Each number is 128 + 32 x the weight over its row's rms, rounded and kept within 0 to 255. Layers, rows and columns count from 0. Numbers have three digits each. The size before them is the row's rms in percent of the matrix's.

# layer 2 MLP gate, 448x160, rms 0.333, rows 92-149, columns 0-79
104:215066146112125122114178184186116162193078136154117119192120134072125073080133160140091127122109144113148146147158109151221119123119179166169110125168086134084157162113158135140079090150127182121122151101123162133132180110107090102149158118
091:124194154127095139100156158134136112173077127115142171103121151162186131105122108006200093138091133153138140136123117094173090115152066100064059100133108165107159144129112142139132068114090171104128144146138150163046142153183149125116139148
093:102144121184125110159096121090132185125125131127123143145129116136168173150098177108151167095129104151098076187119070083083154072127177173115105116144067135117182151145164077149121124091136140125131123112130052142107152065171068099113176123
109:095034154106154105150164095174168168131158125077146130112125102143209196152158117093108146162099130130067091126123124153118115144113128130107152109093066133159173125180111131103133125138107128181164113176107170115134129064148127133139104128
104:144102162136140110173117156141124080150164112187121120159114207154115122181084116134132075123087160137120129168174109101151101096089106140146067130173059082116166096092110158097141112160123171062141160191126121109158123172177129104120088127
096:107129146132196118109134147135132094123178108137135134118161131115119127101181176103113181097152157051151191102123140131117062114160168134136148155165135084133085108136150089210130093146074127120118066149250091144079140120158108131167170124
101:174113122097112083088086109160114072131146115137153109137128154066144130091168120169164039102100220100115120138115070106157093125077085213132168103126124169137131113137110154094099115171082160120130074131096148184089144124093127175097168111
116:193166097129140110174143163127167095133148123141146164183167147150178129130126061153151080129136174082115213071132114173159195150132102137181116089090179117135092149124119151124070136146102108129184142128125135076106127121141177102116144135
104:100155129157146100120194104116132123134084143103149143094171134195180125146200109112194085126126182127159128124148116115123156097155184177100150114120079181113130093113108090119159162123109190179147088138109101092130084041111130125132115177
089:131128134077165190068116125157131126108149190145182133161105134125147127101134075097097137097130137101175133101133116071168165087123061145119154129049128159140132143175148096130117156166149155105147123109123049181148199142104125143110145106
092:121135049102151134136117108149134149147121112098143138100148117085163138191167099120120148162132132065113128135149136162178128145180127113052101107122117108080146159206198114087164075084134143160102064066159089066187107135115146160101076033
091:151114119030136099110149126163122107118096156069114150068075118140178118152174153163197131052058150119137123142140092096077119076122118141173124124110123126121127075123132088182190139122142089139174153162136172138147143139156121117146125120
105:162115090213165118130145104137112157135073065140124134134190095130167050118132144120114168105110174097163152145154111120059084162163194114191147125212126112104137126114155098121106166104153085093138128062116100131108124137138118106104159112
083:141104180130097127141112138087172117160089051088166058142111127150081173114116131075165097092134135163081130141183121180096135106168099150094030107184120128107077129116108188147149098108123165096155124107136059169129100043127101123144114104
100:169084138157151149100115122194161183184169116170185134158107129163178099117169123100177143117094110188118145148198122156101123134101175105127145109164148085186110194102158106111086158146156138133154075095154086122136158136132174091113118116
107:106131136117085114145152126187162139161138099069164113134103151132146198158127135115145135110107121109090094165134166127084118102110082137182121208113117090103108117135157139125094076159147150078151134117077124128135166103131143206165143127
101:101115126144140092106088151164158159143119096158190121181124143106176101101061147092189109154081131129163142100168138143129130133164114115155110083123150082118158145070125172094078151132121118163138139111126131110142104115102098093137124083
106:159108069141118102083137136156150082058119135107067157165056110114127138159124087119179119185157121070111126164124170089133122143129162132133142157138109063180126113107181173141174092066202142135119141074078049106154108132139139155104092160
088:196156181064198146116167149086132076135106160154139117114118173123131101155128111091062101106054119117169141150123113093065108158099144123095120151111089130122125127095143142049126108119137104117136166140162129128144134192112115151127122154
092:126184105126176100130093077140093169100144151143091123106181213186128181109132121092097163140100088143086127121125133107131163102166134141141175104108124101082119199143115151162100165129081088109122128119126142073183062145049172088131131168
095:118160073153096104073094128133164130139081141159186150075136131096174112149084157156157131113182132135148147164117142106134096117218153152133085137092125153155140156138151132173104109145102090109108133121106142136136204088097171128132121085
093:091145064098151137098125143118155189069080070209073140051122144077146058103187179170101102144125084138158156158105131061107107165118131082097132150124192113150181171107083129106130120114130125157136156139135139108186144133098062127170157154
103:153171117054128147179150076133113133165111116100131145134167168155121153126124081136213199136174181153172132093126112117147123159160136163117124119103091180123134128165153119153132087135152110127120079114083088121170127094135141118073101115
100:112173049140087077106089143166126181129111102115090124169119117202158165136148114152102129143088127134131091151149136154110101138074117175174124117113113180124133096139162127110104177093144146151090097130098132097150150054108124150148098115
106:184100128161182119092129130160159119164069126158080165086117105121125105116122138160137111142151139155161127172146118130144136190168171152135124089175152121206100148109094138069153128130142153143160133175132178035112106127097125137181131108
097:100115153131180115117178121088097104149118143166142156093163065096106144163122145090078135152086176127128120129139101168198106138126097127123118131123088101135065071156099078109122100071121150154136108174092128147128134106099106215082121157
104:148168068132143131105118141135146107110147072161153089104159119112100149106105074121114140159120049178095109157191051127161120168186169177143124155132128168099137124135169128133196152132101164067162142170089118130165126094055094113124111157
091:113157145142133089126132109074135137128161088080165126141118093141158139163147075125146128129094075119152109177158126072083058064103070164165174123075082109110093133129099147095149145146116161154168123114137100142089097112113151073108159141
092:163164161123148052112165128151150076113110060145150163093108123182167127118122170141157108116076090114106166140129113144123108124103061152129130121119084116106223096089125186101131098128104158159195202084086109166110109172100122089118121158
114:123156126130178083167107129090133088152137122135072160166098129090143148104137127175094118190180140174102134184133144155122091122178171124095114110115178128153170153144113108083127129172094132129128096187088171107133142023134120121165092103
094:120152139117146126122177067093151110106191163085088158167160132122189171109130104084124194081216169168077138180099154119169137168145078115107142086097142129075147155157151138139095130133173145214114116120140134144107084133117199186146086128
108:139104107154155185158106146184131064138136156124088112167131073143154134034123106092097137080110076165140094162076170123178121100103135097120103179140135132147155074135089155184063130093172161176131119097098129066157209123090131133111128171
088:130126176154094173157089091189151117146151118101121174050047104126139081143146116127147122133094148117109145210152052104126132133106143095173123108132125151148121128098123155135136107155118104103189163106103106157115147057146083130112160113
105:100151133094124143123116150156117137139122117161076125152083113113126141145176100104159113076124129153103172087066131088187053101130185105106133099119108181122101052169061147089187095099062122121147102123065079088120151149105103060175099133
106:127185119106129148175139141094128061171175185092083078116137145117161152110092119117102116154119144116121100173145139143147153139092174166175137098148114088144143147178168134152128061178096107130122148141107180069081159181119048155148207137
109:102142115177133112158171104154143100186121149103160177108154132168077116082131126142099143127144081073126154088142154194155123127073143137149133095094159073083101107149073122127138154134142184119098179084094144095096112094134166127130195133
102:165101102098094129123093141203140059098123119194151128107091129136132154047125098074102149132100111115093124193164100169106149181114103174111096152147162129157121141160151143129068085086114140128146092160125122145161112130152131123086122189
096:135173171148110094160110119143132129108111105174121103091137089106151096107118125145088128210101126173163120102127154095113096158084139133158123106144109089116111152255136094080090123155199165183182092091111130098106103158136153132172124138
112:154136155121110073134127125146110089142138142091120074133126136113121153173096126111110103153169162104077145086117118071195135104088105084140138141143159187108100143143077103105150091136146141152136139083151165152105138072113194067115180170
091:111137179134160133137111173147151115093091099141146102119095181178220151150103107050098144095130132130110065134170140142111106129101167111191148172200159121123101142177072142160125117122170130122160139098141099119134089092110132117164107121
099:154170122188106154134127161141133143138130117183064160111154160157135110150149135151146137165122098186103212101109152194161059138109141128079119147138130131190157110150090090107140105067190080126144131116124119145181115133105132156164131116
113:134165122095154084201097173084178119069159042108134146103132147092062173173117151133092112088111106041135100125142124145113135049125113163153134139093159147070120116091143076085091069132169148107116215164093144154072139075141160134153078136
088:226137115089112166109131077111131118123138145112191131163158163147080130138149131099159124127090122096159124141143110181136151174120146129175057108166080138150105145114104125114103085055092131092110108086117145151146160108138158190108155112
105:161145144127137181145105122148104092105133073120096151124110174121075136090143096165101153104114054090143157156161100100167102116175126159189073116102153147133087111194147113113145140169099142135114161128059156128098148149144094140132112143
083:133106153108119100158137124130168132147121131137137078122152179103055189139113184074114082130159102133109161105121148123115104157094108117090132040146119128113171121150172119118117062113156123125071131103082058151103122114122127156144181092
096:168107098090120157126157111172100111137207101116148164154159105166138062146120107135160137121135137155181063155168161155108170138121155132141110117104105162132133161139169140152131169090099114126175077125120169164061120128153078102145109181
082:137148117092139146129113108146131152105123218079153156126111152120110177113108190185181148112127127163102180137109232144172161158112113066118122167093145081106149152132145154149156207141126104150142165142055113103143133135093161100167103179
104:165149112107150123066156106090179148085097135142122135154088088074133076112121116110148157106201139121102183150176104077118154136120180185129154149076148138099134204120128110107076178115143143123109094080122153142138145167068182128142115148
105:207132165218161076160103157122113139142153114168123142223149087149133157139106141151115132102125160117110122133105050115153095100095132065141136109166132134153134118143118129145185107125128110141106169126112118112158131094130103143147124140
112:161159112081169110134183145150167115168119094143144194144110107085149110136107117138093096132112159160131097198120171140120069181155126212121118121134140091132104127115131152090101121127116124170099066085124086130087110062096083147132061119
102:141103093140145117172109145173125117107166041140161126127140077121120192155118093117104112153125087115156075129144091151157129152155109101145034175123124125106118131200126107179107118081120130088111119166117080144123178157085123141169133085
089:078132137151035088152081120182139115165128082079109115101136122121255136083091139124142168150164106135111123141105157117122083079120148096157123088126054117187099123089143184136173118158112143168145168106154100139150113141118131073086144099
101:093156136107154118167172145148160147087123084114051124139133165172070066117214202114121107110158096029118128122095122057078110063104114144133101150076156129103089108140093115156111149104123147159142112183134104174161105150095116081097127183
100:130171128139152121146132095088139135161144135109123097173192111168159159157094085147131104104080110118139166114174151114069064096128111064138141134098128155085141155093099127093040118123097105099202140196079117086147135172108110073095117089
091:116081133154142136122146126175121112170176116075138114192133127166096145158133133093111100122110125136140138186143140154091102166096155118061147072111135009168155134132103148181122123151083143136182108145154142132118087083121162153070161108
104:152113123132137096115104096108143100139141089153110155124129140087129173090062146143082119102126085140122102094127122128104115134093112145161152161157138114118168182144133137124203073130080057098189131085086149158110124109185189139141153097
102:130155138089122139145158182140121109145062068122179199154138110143165112235127084154153133110105123122107099150113175085166140115167074093106117089160109122070152112109127141103162152149107100102195127148079138121117145166148113105154147107
106:097109151156150155067126091160161087110122147146165189106091144094111104114114079098156041080117058056177091145151129140164099141135115140127148103129123147183119126113117100126142157081091117139161149102055125145093141103135193183109198103
# layer 2 MLP up, 448x160, rms 0.323, rows 92-149, columns 0-79
106:139119101160136126143120140140147107106137121128138083122124093097105049121137161163069130161132072074094173197146123173146153107118172132150107082163098124148174133116146162156124102116140123113066135115106186189130160084108112134135127179
095:128154127110137169074131097144186102167115176146131096151123154140157113108120119041170075107128160164162120151132132091115161182116073106098039129142137172126140134154062066089149100078069178127149161121107190140096135145165147116158074127
098:079113131146160107119092129176166153143145169130142087140109075145105186186107152092155156114132155121096104106119134130117187155142168157156111104185133159186134167151123119130058138066104155182082146149137082126109030145159093135113133080
096:113101148107115098153122151141156202115129102121180116141144135132125157122172177103115084122134124155121078181148138053160173173076099113097111108148098122129142110144083090131125177115157123188070147139171113110093090153135081149162046175
106:116174145120086131125119121128093104136102101055184079122131053149149153113152178133113136131184117111154101096025165129098171147106124123095173126113155171134139165151119105170121146087113063150157086091119158139147148149119126139110205131
100:112115107123125162110127173123144124085144103178138083127122105126125132130131144129098175133090131123128112135160132162113105107080163118152107088154125143160122133118107073187109147143142141117090077134143103103158122107128085099129085065
107:115067125157110179176123185138159125167108065167118133146126100168103178109109163163082174173138128150167159135142135145086141104103119068170113066147124077139099139132139115153154140109142166185170164100089110128148125159132124095124168118
120:073133194133161111126117193160104132125137078084122107149120126153165124094110124113137134122142136122087106175089116151125132062179157200097118066158117109109096136077060097134143157119192149132071108085141141152119102157140113135107139151
089:152168135105106114126166110089102129124093122152186175137092139173119065126206095152177055114143143127149140124037148080135142077122147108131099122129138212122145098122083082139147100104099166130156098139123140125083142128067129157175150155
097:155155127120127177133078157131100154104114154119086075157103135142121165105145152168094178069179153110113170124116116127139151128135123171059084143053175144104092146153134093170138159152127086131156063097169124218129232149070127160100156140
086:098112166116130111137121152104112142096122148127098128126124132164111107090115087153122152110085132169129133134139140094132132111080203159173167090101172141154114100063074191132075180172097127138134163156095134222095138085141089074124202155
101:128162139069120127138098128141157103099147136076178126148127154162173183176138113152206124091133140115122144184134135070116176083131088166144123156154104128184101148131129084150152106083152187163157081188154150150129143121112062110167127152
102:131122076140098117132065180122116121078141107159154146057111074041087146167132099132101135115110081109121127089136074089160164123153136149099131153126115172127077091173090136146121112129144069096139093105091101186110151100146088156151124091
085:149105154144105113072132130196121110140145192183174150111120123098134107166137104147174146117159119160137170156134093122167077136071155151105145146076107188101194151071101083103127169163211124118165099066166160111113112107103152092138154158
097:185130031124152107152040084151107134122186104104159125105175112182143101127158093142119111128179122102138115140133130110113105137134114123090137129118133156168132151195112129117120125148117155131154069162154135136121127149102144121123118161
108:110088075143113126103147170170087097126147147161120147136111130146196077117180141183120152146170120136144125148123102184095159078115096116068153034120109131149173122150110195098116117102076119193127123112097094108118123109134152102040176159
104:094106166128127073107106113096137109135137135086164112087114126098141085164151126152066142146130152134071142189130092152158052092121081109115122126107087194137130161084097137118129104141140111124180165143111119126130097109186188144108163156
100:161181113138109123083090083095104112136117128108094099118117161067176121139149100132141180165134104190091153195098188156133155131133079116122158106108140126150097164132097137065153148102157153136129086107129082077135108143094179149130117147
087:144153171124201120112139110098106122077102114112129099133138138124217074109137093105141134176092126112218180121146138088168107127152106142183119131104145100137147084103120099046137166160054150159157146117108121148134123153151153186105113128
090:150092088144133157041114123151136099104167108161144055132153179148080122171147158138134082162174129109136156126132152099110119102155098112067118153109126031099093118122122100132144140177128085109162115175085143114140133161165116120094146136
095:096133139141097153162155134149127083181090131162118167198102130107096141173088137112117082165128119157077202119143109199103119099137166112149073175098127158106121060136146147086173141130124138130136085194150151100109145142175156126108144116
093:100163060083128136130164072132118182116134163154106115114101128147136114155136140081166149109114113105132076090174120097115129168145131149187203126036120175137117117122088157095176147149131160145162133120093101142075166131108110153106125116
106:173132123122137137205093161141102122153159149036140104158151180146139075153101117140164171140097158111192127100166113146116136174130108139151078126132138156139116122157160183153144085119102081117116122084116157171106137116125187139179122104
100:124116114108089083126096141098135131161127120108166124143130163186110152073156135170102189135117134169140159066136153139077097172062094095076110108154142191136147149170120128086113085130101107101096131090076140148118136123036166146195145132
109:127083143144139119101125086113140107129178103145103154124094119118097122144124151155099096106161113150118118114107110086089134100187167137130164137112166096170067112122143051039120125151168175100129111202064166131115149131147159136172099095
096:126102095081221152168154123083150115135076126111128154130105127126096176101118088156121090087107101086077129166110125082164174107196089189127146146068122160156073117136176177150145125135123122168048084132092118108121149139097135146096131145
102:111075175075099108082074133147122151178112207094119137144074116122108091141221151102179108105086130119136160141155103134108127083119080164192121140128135085154129129082117097146084160148096169179194144058143138106075115168155105138139124137
099:084167089150123194089175134105133128194110135135151148096130130127170135076091201101103124139079139134107178095119142106163123173142149105181126100179119177098114127088137129137114187113129088149088122079172101110097165127089125126147123081
099:133087143101157182208098101154214167120135104054109136100148095149108105130087111093112193192114116119152194108102098113160171140121146146148115099110145128091113114185090203098110125155105165142126075072141107097113103142174105103089139103
114:148091179141161203153152151089147141121136135127138122123163194128151122123085137124099150186118218078131158123078104119125167112107089132123151146097118131209111158143067124122130196097120114139132104175099135128120084110124063100070074106
097:137043082098133146132139146201093101103123115147119103140121108067113074085127052115114187168132076115123102123150149143158112124160158125052130091167072082089119115103120152083132082072090127163162122141167166119120122118124136112094108100
101:138118148134187146140155076112173065077112120056145178106108103101090067121130156165051103127150084112145086137124125082109120107173126134135083118159126197127188120165075198099089128144111090150165180138122184114172151146123135131145127090
084:142140156119103150184169088187144153154138125148183193085061135126113142132145134142180164090147096123131057158166045164117158127161118093090153093139174152158108172107144122128184101138140055121164106115119107112097156099117096125129161144
105:150171165172091182169033118198142181063113076144120104140094116121127140116148161134159066124149104079110198101127142111122071151079092118143151064160125129184087106129141058093132105095128146172124132123072098128108142207121135102156106194
113:099097166121147162106127081111161148143156133175163113089094110181134202157128187097106096146155121111151117132148132108134090151155160064095145192192109128116094128072148157142116178093150183148135112061157109153090108110078087113092046195
106:132118068130092137140106132116117117110130113131143171110173123105159141122114111114093167075030156110126084130091071109127160086132117199117140112098161137120154079159180067077052151105109161157127137099189105111125098178116125150137088180
109:163160138094135110041141080206103098151148142138090108144100093140101094145159078161096103151139097089078170087103134106108101137149099139135102114161119189116118156126131128180111140153135107105142174127145119126172071129146113205120124075
108:081085113055115097123117068100123133146080158140120142151121131121148131160116108171152177103158174169171135159108134131171170138169143101122180093147091156158110111128081135144158079094064133026055131094131116102100148104107124137120162130
103:167130093132172109154100159150084080147125130058123115155057135082136106145090123144103138133179189088105098123143125113126116076140143104150148137135142151122141106205141119141110145090106113180131129128110131158109149160128199088108204094
092:108106086153089129144147083134174096106117141148100148123112146140149153138132108135128127163127138133120176126136119100110174147141109176141079132116108172085138153092127141137137141148133150102176117154072192184145143130118145155146122153
105:138131132100146174072179160143115127097144118097198157117067022113172141113158102120142131154117192077094165120104098090078126177158161153150126108064145129168123152120152051093149120088132165174137080086136135174105114081133094134072115148
110:131135138096073141107150151190114149119118169187158120149095072156156128116130079167142186133179158181114130153093141124142156139165127049170099126121128136194179119147093163154106091140126189127140139110133103127213141113086085140148121086
089:188167171144115125119108133151100135169150129156153085184162106215120105116124122084173085110144120050158097133116084124137117149050173116161097097164187163095134159113061091126126173097114140126086112123135130111160150100130110177141104149
104:177140111167135147144141132132068125135123161132138147143156099133135092208136160141175118126187137110089100103115121110134174112081163099110141149151120154168134083200114143133149057143136151133115116214097154105127132131138164122109115128
083:098177153166153149140183137135145042130137146080158099134158063140129126103183149137113177131104117114152156153174198100158121161117117170131190137165124108161174123097141142145149131153104219077153077075115146108169147137120125083087151162
086:088150099148135134087168098151116130105130142153218162138079169125149178117102186148104142128205156084165133114147127115102106134106088132086150132141122170155137132130131141124177099158137142092141204099183052063135126122106204136110119132
087:084131150170128091134123144117095081130134064171117139114151096154099104121106097096072111180129167109203104138153057116049109069137109143142117136146118155126115125119144122108138027107106179116121091103212170130119158116152069144105144073
106:167153139172187075094083124126126151083052122151127125116060074082141205135121089125159074189057134112111090150132158153100115123093195087163158083168161138128119093132115119160137139127154143158082149158101125136132121096134178078141203096
103:075101125127123164103173141138169108171186093138078123079065126110151103108121138130081202175140132133163103111121174147077208123164173129179150137111090080118152091116093103116103117152138163123124160147131136167057087141133103105162113132
108:120137112112166105123132178122153165141085119171133126119168103140137136118093116115109192175191110127137130150116143129118138169193130195122067153124117099121169118143116106118096160084126108119039126094111108163097108134096140159133084120
095:089118106118162145164077107084157132129142121134149133131167162225133153143124060183092135155130120128149154079101161141093131097119126045141121130122132115161173125120134147137113130060173161130128119064215116087163112121112111065130133132
091:117110094147082104123127064150115097140171190122144087100149115151146141067097071121114172163149114121073115160147080051053138160115066139104147080144114142122170104222134136167199122122100112162123145160116153072116095091131178120147101137
098:178132070097184109120088126112088101101173210152122106131053117136152137112098108082156125139135125116131123191138131097086120127094148154152094142160121120148171166111179134121066142092088125126203086122137132034139068105172132212140128071
101:106141118098090174122148109131162166151129134112115123156136125160173108114147143194145162132092134104127195090149183115125079109146077127093146147133166156127071088108084065115104131128089118147159154161149100087174241155086175096123122071
090:086177099134133181148176087148139192145101066134185139165066162142077118057130084122136080119134093150130198112143140123104122115138183084138087127175181123074110102149088173136074157153158130079203152159134167143097140119105169149050143126
107:131169067102103096120110145094151175112131113122126116109180113138112189181087128147119140097170097099156101082203108144093110106142037134092165142115147147092193135126106129188139056164039088133133165128106081104049174171144139104149128076
105:108048108104154130167139096143141164119063205185145095090165095136178076115140136085146076149144154138137108080056105105145107114067127105174095102132139107089103122095102145099143137125131090120128143141175096188141122134147126091151120173
106:165101141151095106132169153039156130073154135042127177142151070091158171110176096123116164142126111135159166105142098152052102072110162134116154139183120152164088144136130122140137118123150112137132117101116110157122131130099081130129159094
# layer 2 MLP down (transposed), 448x160, rms 0.552, rows 92-148, columns 0-79
104:159174168163096088095114129138086126133123131145135115135194107166093142178136136113124123087128082082101134092118126092064110147172108155126104133144130180174157154117055150095107117101151095145124138096141110108180106126116188123142101117
103:182149155125041103130186203117024134129132139077178121157113115142072195144158091102123119103143174136131116110164146087138094159122084190147094116123107116144137177107193174140106070142151136138117156164144141075129109158152142123106109170
097:135103152195117133143127134079082061179141120145134137085115161149113107137135120069084149105125130097125111117140141115132129118116196040159164166167118129121082071080131098133094128120157134074112125160111171139126131110113086096112137151
102:115148117211102154142133129096215059110091068143120139166103071134107128055146121142127156146155101170200101132067136137106158052103122143113108153142119131136158104147192094206133108138142130128079088210062119084152145184123172146090059146
112:122068108106125116138136187139225089115066100092138108174114097120090139182168102101162134112137129129126178119186107168167161092131145082178135193100135176075138163141189094167058154134101096143133168059071127170151124101106196087151141088
100:061139121205139166149085115126101110134133158170174102143170122103080109147152151114106175133113137133129173177107096175104133132138113180206153125128098084129136154112113093084135118085091138112114117156101132208090108122100121080129129142
103:118088105191160170136101120134207113145147123126208099143126137120161137132127124070143191124146103205135132130125147099107166087155082078141086154132118184127152158122054183125081102128127093141174159153151148157180067128131131112118199097
104:149137109166178113088094162137117135147156166171165132126114125123085170149137185142099102023130142160094119107178135111095091075113175108091179012092089022152088099101109143106163150099155137172138183137087136128163133144119162146180095102
096:181102093128092133136135154149072073087121168115191108122201166125135098132140104112120082091118166161151127151129168171155156105109102137143158059130168165114167099061120072100111141117102158104075153118134093133113056131129107079090100107
100:158140107127137183137127105123084203092094150108133170124123161135098079133167178074128126164155178158147183137097112108196107069136083133148150074081127148077154111141145141064118062108177105089157091133171080143087106144152106072118102087
099:139172133100103138151149117095180146178120150080115130111113158129075169087141126091100208092106173179081175080142085125125166129120095137172117078080153113125132097120137152136095090107136134123179144137094122116070216103159079102128164208
091:154135159140080106138136150133109171127106080129134156153087161114173154150161137138113104152119093122119094118119083104148152138091136122155084066074118107099175149127142121149166113184178062131059106122101162131113145138103124119157120112
103:182176087135157105138111159067122079118143156130172136130104099132077126127086090135133133065150157012101130140164069164155186169122061119116156221104145168111134093162090139154126123144101115122098100141066126148093157106135119123136152156
092:120171134132150105170105162158159115103104146131166150104131067060107058151160152147152125139125143197125112105093101103162142143103143144160217166075111106163137104156119058090105131101152101108215116144143135130096144112097122119137138172
104:183106116131113153101134143160116110104157118082184076138103145113128240074155147173113141124119164101119095158084112180106112134100197148108130117220154138152152135158153176119138111087117179149138149134160169112102184141139137187102187120
111:140116080079116140109156126161134146177098192182145118079088095164157092081102144132163117097167133131121146135127083183148080096103074065106173095140124134194129134131211095119108127142157078135091135184121155137125091155116094121134085076
112:148176105133170120111115080080144094087128081139127138058143092139107144115125136113111135112123123189076183153136081123150142139088146116080102116119089119110191123199129171149163073080126160046192102168149131089127128127119148142083093106
092:100110149134090140153105100144076164093176101104141106143144108107147145181122156156129113112103120105158125141111090167096151108116107156128116169155153124118118176095110132115114095164144116089050131074111128098127122185130101186131128105
096:070115156115115115169110167131104085142161131057078135101138139130101133178097094104043159089118174155103106133132045119165102122160135122139176099136100131114120206187166191089134179086106142119075137116132173110082108140153157134117130183
090:126102148132098085094127105110207113137168124082138164071117122144088071140153089135169201089129150095165141065111146146138158109184092184144106104111081125105082160128129129172171097157181112166134106097108108105164151216157144189119165156
093:125102149100160172174099111146166180132162113134146084127125135078153156118077097076094189146106139141069058112100133156117143134087167103097144109171069131121088134165144104141162060145127114074116120140092168130147129087097194083136128190
095:168071144170112085125165090107117156127155090070147142045111124083093116178115128170151157130154129181083176100178190082108160103122141121127172138081124150114140101133149093121150131166103157136138156131081114147137174186161148117136136184
119:136160096121119159149157128172011127120119134148144169144098138137171096101136102096185155097112122138156113117115143151092104142124149135166171141173149139134123117124097171073154109145098115072123080067167167127135108142117116102137126152
097:132121193147136121155114134125086167133223097120119141156143093119121203121103145092103177081087161190083107119133138156115204110152115117173169146147179152177111099125164086179144184111082143073171126114130101150129137093135155127163113120
119:134145063145141115168144152106038095164082156094109139134090101154118105143129093163100086114096112126145114153093180146158151102097149086109121106152148166162116113166106136119099166134138147146153098164089171067174086108071121138139141108
093:099130137166115115166152171087102138161068137096144131166138087100121075145152158087110162142103169157181052111129117169165138150199095148078099120157081071127097063145197156151165132152101114154122163122123142135083130064074140158165122197
104:115105141107153093135137139156196095112157139162151154140115183119112082138160126095111155115124111142135147054154102127191085133134152147124097102133166134090131083149146136121103132165105128161136155154106150103129159108054130218143138100
101:128112096123129163153148173118179166145129099148120139109134178139124048121112093139140088134162139090104158130108177151117123104132184192117119170180129181149158131138119062163095127098184109129078082100118191167152119102044090150113162124
104:051132132110164102156116063101225106111128163151116125112122160130117142169083114158120128094116154095148115183177106157118111143106133126128145081148098158155125174140094107151123103143100140139122193148153106145110137106061106083077156071
108:151046145150147130103148172167159077198138122109112149146124123108127091155180141139097156174155162119158125178135145106125129131089205152098094119068125148147124114094102149152121167103109139145173144158167131092079114140149101139104084093
090:126105111096062152115094177150130159122117115063124152113153102082119138091102133131158140147171132056145111109140056081131140171129112061039132136136079095104159085179068119154138094146174101160163106114150116125139154111139114132187097103
098:139157114093167140116140117140069133129132128081151176148165099154144141173161108174118169088161112167092132184128076136088118093145081102173098107144114157155167164081127083119147115124125140149149084100128165149162152194148141172153107130
090:129101102151153163140092099060063142117129114095094153117056134087172152104088106059085152084115156075089147181077115136113143138112060148138114146097127206148211153111097138116104134160140080123173136124133141111082139133105150145214139100
100:110155128105142126093093153114136141153119119210155204128131103161154149143175132124088150134085083158124087115196095174108153126061169156206052145152142081124113153134149124129080132133195111153148125131163167102142147081140140126116140077
100:167183100152127118157164194084148139168117150117132113146122152105171118157131150150157175151095129120127131179141108131093095139120183117070108118104102064077094106145110134140100086151108139126126132015097170066097195155111112170098118132
104:133146055128142152155146098139174154124188169161179110073113156097111115178098142129133103135105129143045123086110122126075078147184178059057118143142155159087145102162114099152161137159148102121122107116109109141030136076146163151133182114
107:110193110128186103088144118159050148121122178155119173165132162095129137187140097196076098158110078157161099138102140094147120154100116128115176096162094131094125104117137107154220109119167149128095131089122129114129134128115151145106154150
103:168163193171135160133091175161185121114147116121170133129192071079100048129086122095077109156064095157143104090123052128100091180113147178157058117134146077130110096152140150106148160165169112215198120132082134126142100145167079111150148162
100:138123130122126116150113109153076104123164113052140114127142128087109149157089129104129154174123132096116154107123153094117129089118140152167100154129137153138144096182072077111144127068159080162145170136116112155146088100095151116138181116
090:114138105108108088142082144140187171132104123027057123102115104144096173162176112125128125208146127112152162140136097172148148120124115089171157152129143115124163126149165075157122163184146113159207107173083147137167097085127158167098144150
104:101119106028187143146172153127142102139176183081164224129126108133152173088075079117135136115143145135183110121127123133146192174121126120165128122093121166141160077092124188135117122134130183129163070156180135096144137114078122114134136151
109:126119195130126116124162171191110157126106099117132160101179131182166096135101139193220173117128111167088130146078136189137153144097126107149112105132112139170145071068126179142174110099107105145148121128111142121112140144082099105125161063
091:113114094175098099102119088089137148115122149081111108186192137137080086142108184077093102067130113140121151192142230164137158094144142143130140161106093127123131147145050147126059111055168126090131103066117150202108139091185098114125194132
098:177151102076109079108120120162126136167149170167118094173183065126151072166108106139185137173165146167159089202109111122096107155109118091061138169156120119139174144144077137131129089162142129183102116154145185119141109110105063173144170129
088:169157119139119127101119148157079155091155195083182082115129133110104165142135137139125152133202159079073111099161154062140125150100156159164153126162096142118162054178094103080147187088122148061124154128187135183107153161135100099142132122
091:142096068070116139135108115120171107178112202150163139144071103070159144163068120210218153165127135119111083131131118134091029117108159130114131084118092138149125154122123152079143058172109106166133128135040104155140130144075121146094128136
089:127169131081121135090145140166159123127185099155096132125123094132147151106083098124047079171117159086161140178105089142127083123170061155154168091155108152101130132153210126105115089178132165120131144144127133125115136143141049134095105114
111:138167104104142082164164150118119099103126100128099140148178124132161170084118147133170084112129175147125172133169136135070142144160155052127158072147127115161119107170147170175141117122120133130176125147118091137118121109107130062090095126
105:059118137141121129109162127179169107150117118094061152096124184114107150141121128128084102147128102131164145110145109063131153111180170119149072116147176153146075157080143113096140068108175135080075123108156151127089066090125133082102101130
112:139124101171133129133150148131187147117139083125129165136070073144119138135137144120091137132147134135109161116135135131095194208135111148100107112149223088160125083127039093085151161077194136168082158152157154109099096071159106187176096148
098:109085132108180140126130118123163119096070101169109103098153128103126138126114044121124108129141175154170183150152139168179082129079159118138114109121172151121146154092145140148158128151151161148061166091147083141112117119162100139140092073
091:079033116099055142134115179117117161120135153107143122125095183151140117170174124136102130144155151139153104120152164071113150125108217142159127127113146149154093115058150224129123156144099168115044174095142172153103100166163119130089146112
095:141159190107147154121156159126137152116130152106130152138208148171094077129162133117149050097074151181083158154115156132144141115145117116139163128119119143129062122123136159139115099123141113117118166121122123095155087135119076111113096123
095:160082087118141105177112120110053136138103074103127056131106138116139177143121083137081160140105131122128123123096112183090074105155179096140131081153137125172152109121141123126153099116130153105189102124073144090067160126135113132095110141
099:118136122169157043133149099145090115119168205160110148083152090109152101128108101121124213146202110137160053187137104113136076146178111148175126086116151093078141146104156096148121090152154114113115125161178143185126114147108151138120085081
102:119167138144108068178111105156156191106147145160119109123178112147097095107110187164126128150170177132122140131202129112083170020178188153086123131115105095115154150109089142124134052137125104123137148108113128161157196133138155073190161155
097:133129117136086117082154162108069123176172187127100116094113122127153148115165183136126122098107123088186172131118101112125128172133137197123148122138106131176090192052160112146142127109085166123126162162094197118143134110152144088108037112